Weights of a small transformer language model: vocabulary 2048, LayerNorm before each block.
Each number is 500 + 50 x the weight over the matrix's rms, rounded and kept within 0 to 999. Layers, rows and columns count from 0. Numbers have three digits each.

# layer 5 MLP gate, 512x256, rms 0.196, rows 509-511, columns 192-255
435489522548545543546452497497474504401493501393576552504507476517542490529499480521521553513424540542497520492495564516483556556512562516521466497499505532486566530550472575429499540434493508
564613466508534562501488589559540453509534611593452568473551489502480620482491581492531509497503518504529565421491489493548497535484432509482459436485518540438467499460474538490524513541568466
508560472563454570488502472453524566476530547515516486455450539546569524548476498499565511453490546531484369507525574522539552444503560394424447514555506444479478405609472495551475483535490489
# layer 5 MLP up, 512x256, rms 0.206, rows 509-511, columns 192-255
493523440569546487493580509483515460524541493449466525537572514587478542500553530480536397550491449516461493462453585492529496455444468479488488495419413481454439521514509496472426480547459473
521438469458425522521498399474437566486572426534477438565545545562512485435577501516479553513545361514389444524483495442541434435539524520466483481460558517498527471531559439553487531559506443
555508505476492471515457511524513407516477478558468447598616435497533570500459468476531521498425536436519513481479453395368461549511489428559518503597519538469523528503417515419446502525437413
# layer 5 MLP down (transposed), 512x256, rms 0.196, rows 509-511, columns 192-255
486461453440407512473497494487498504447464622530477445437463427458469476554472534449611513476530528387532465612428446516509603467500494539471551559463390481459471560497474377435528538571545465
572423564493522526489516427497503524536456468473500488525548529539548492519511440425469554433578448481544532534527550505476458408485491464527474487476497512489527485462429445515539462474453453
469529528534481549487462549555468545520587406464497556417548414464588464527528516487485493501532511451505517572542505406509462539589499532481516402531427531513462488558528413488545497453431449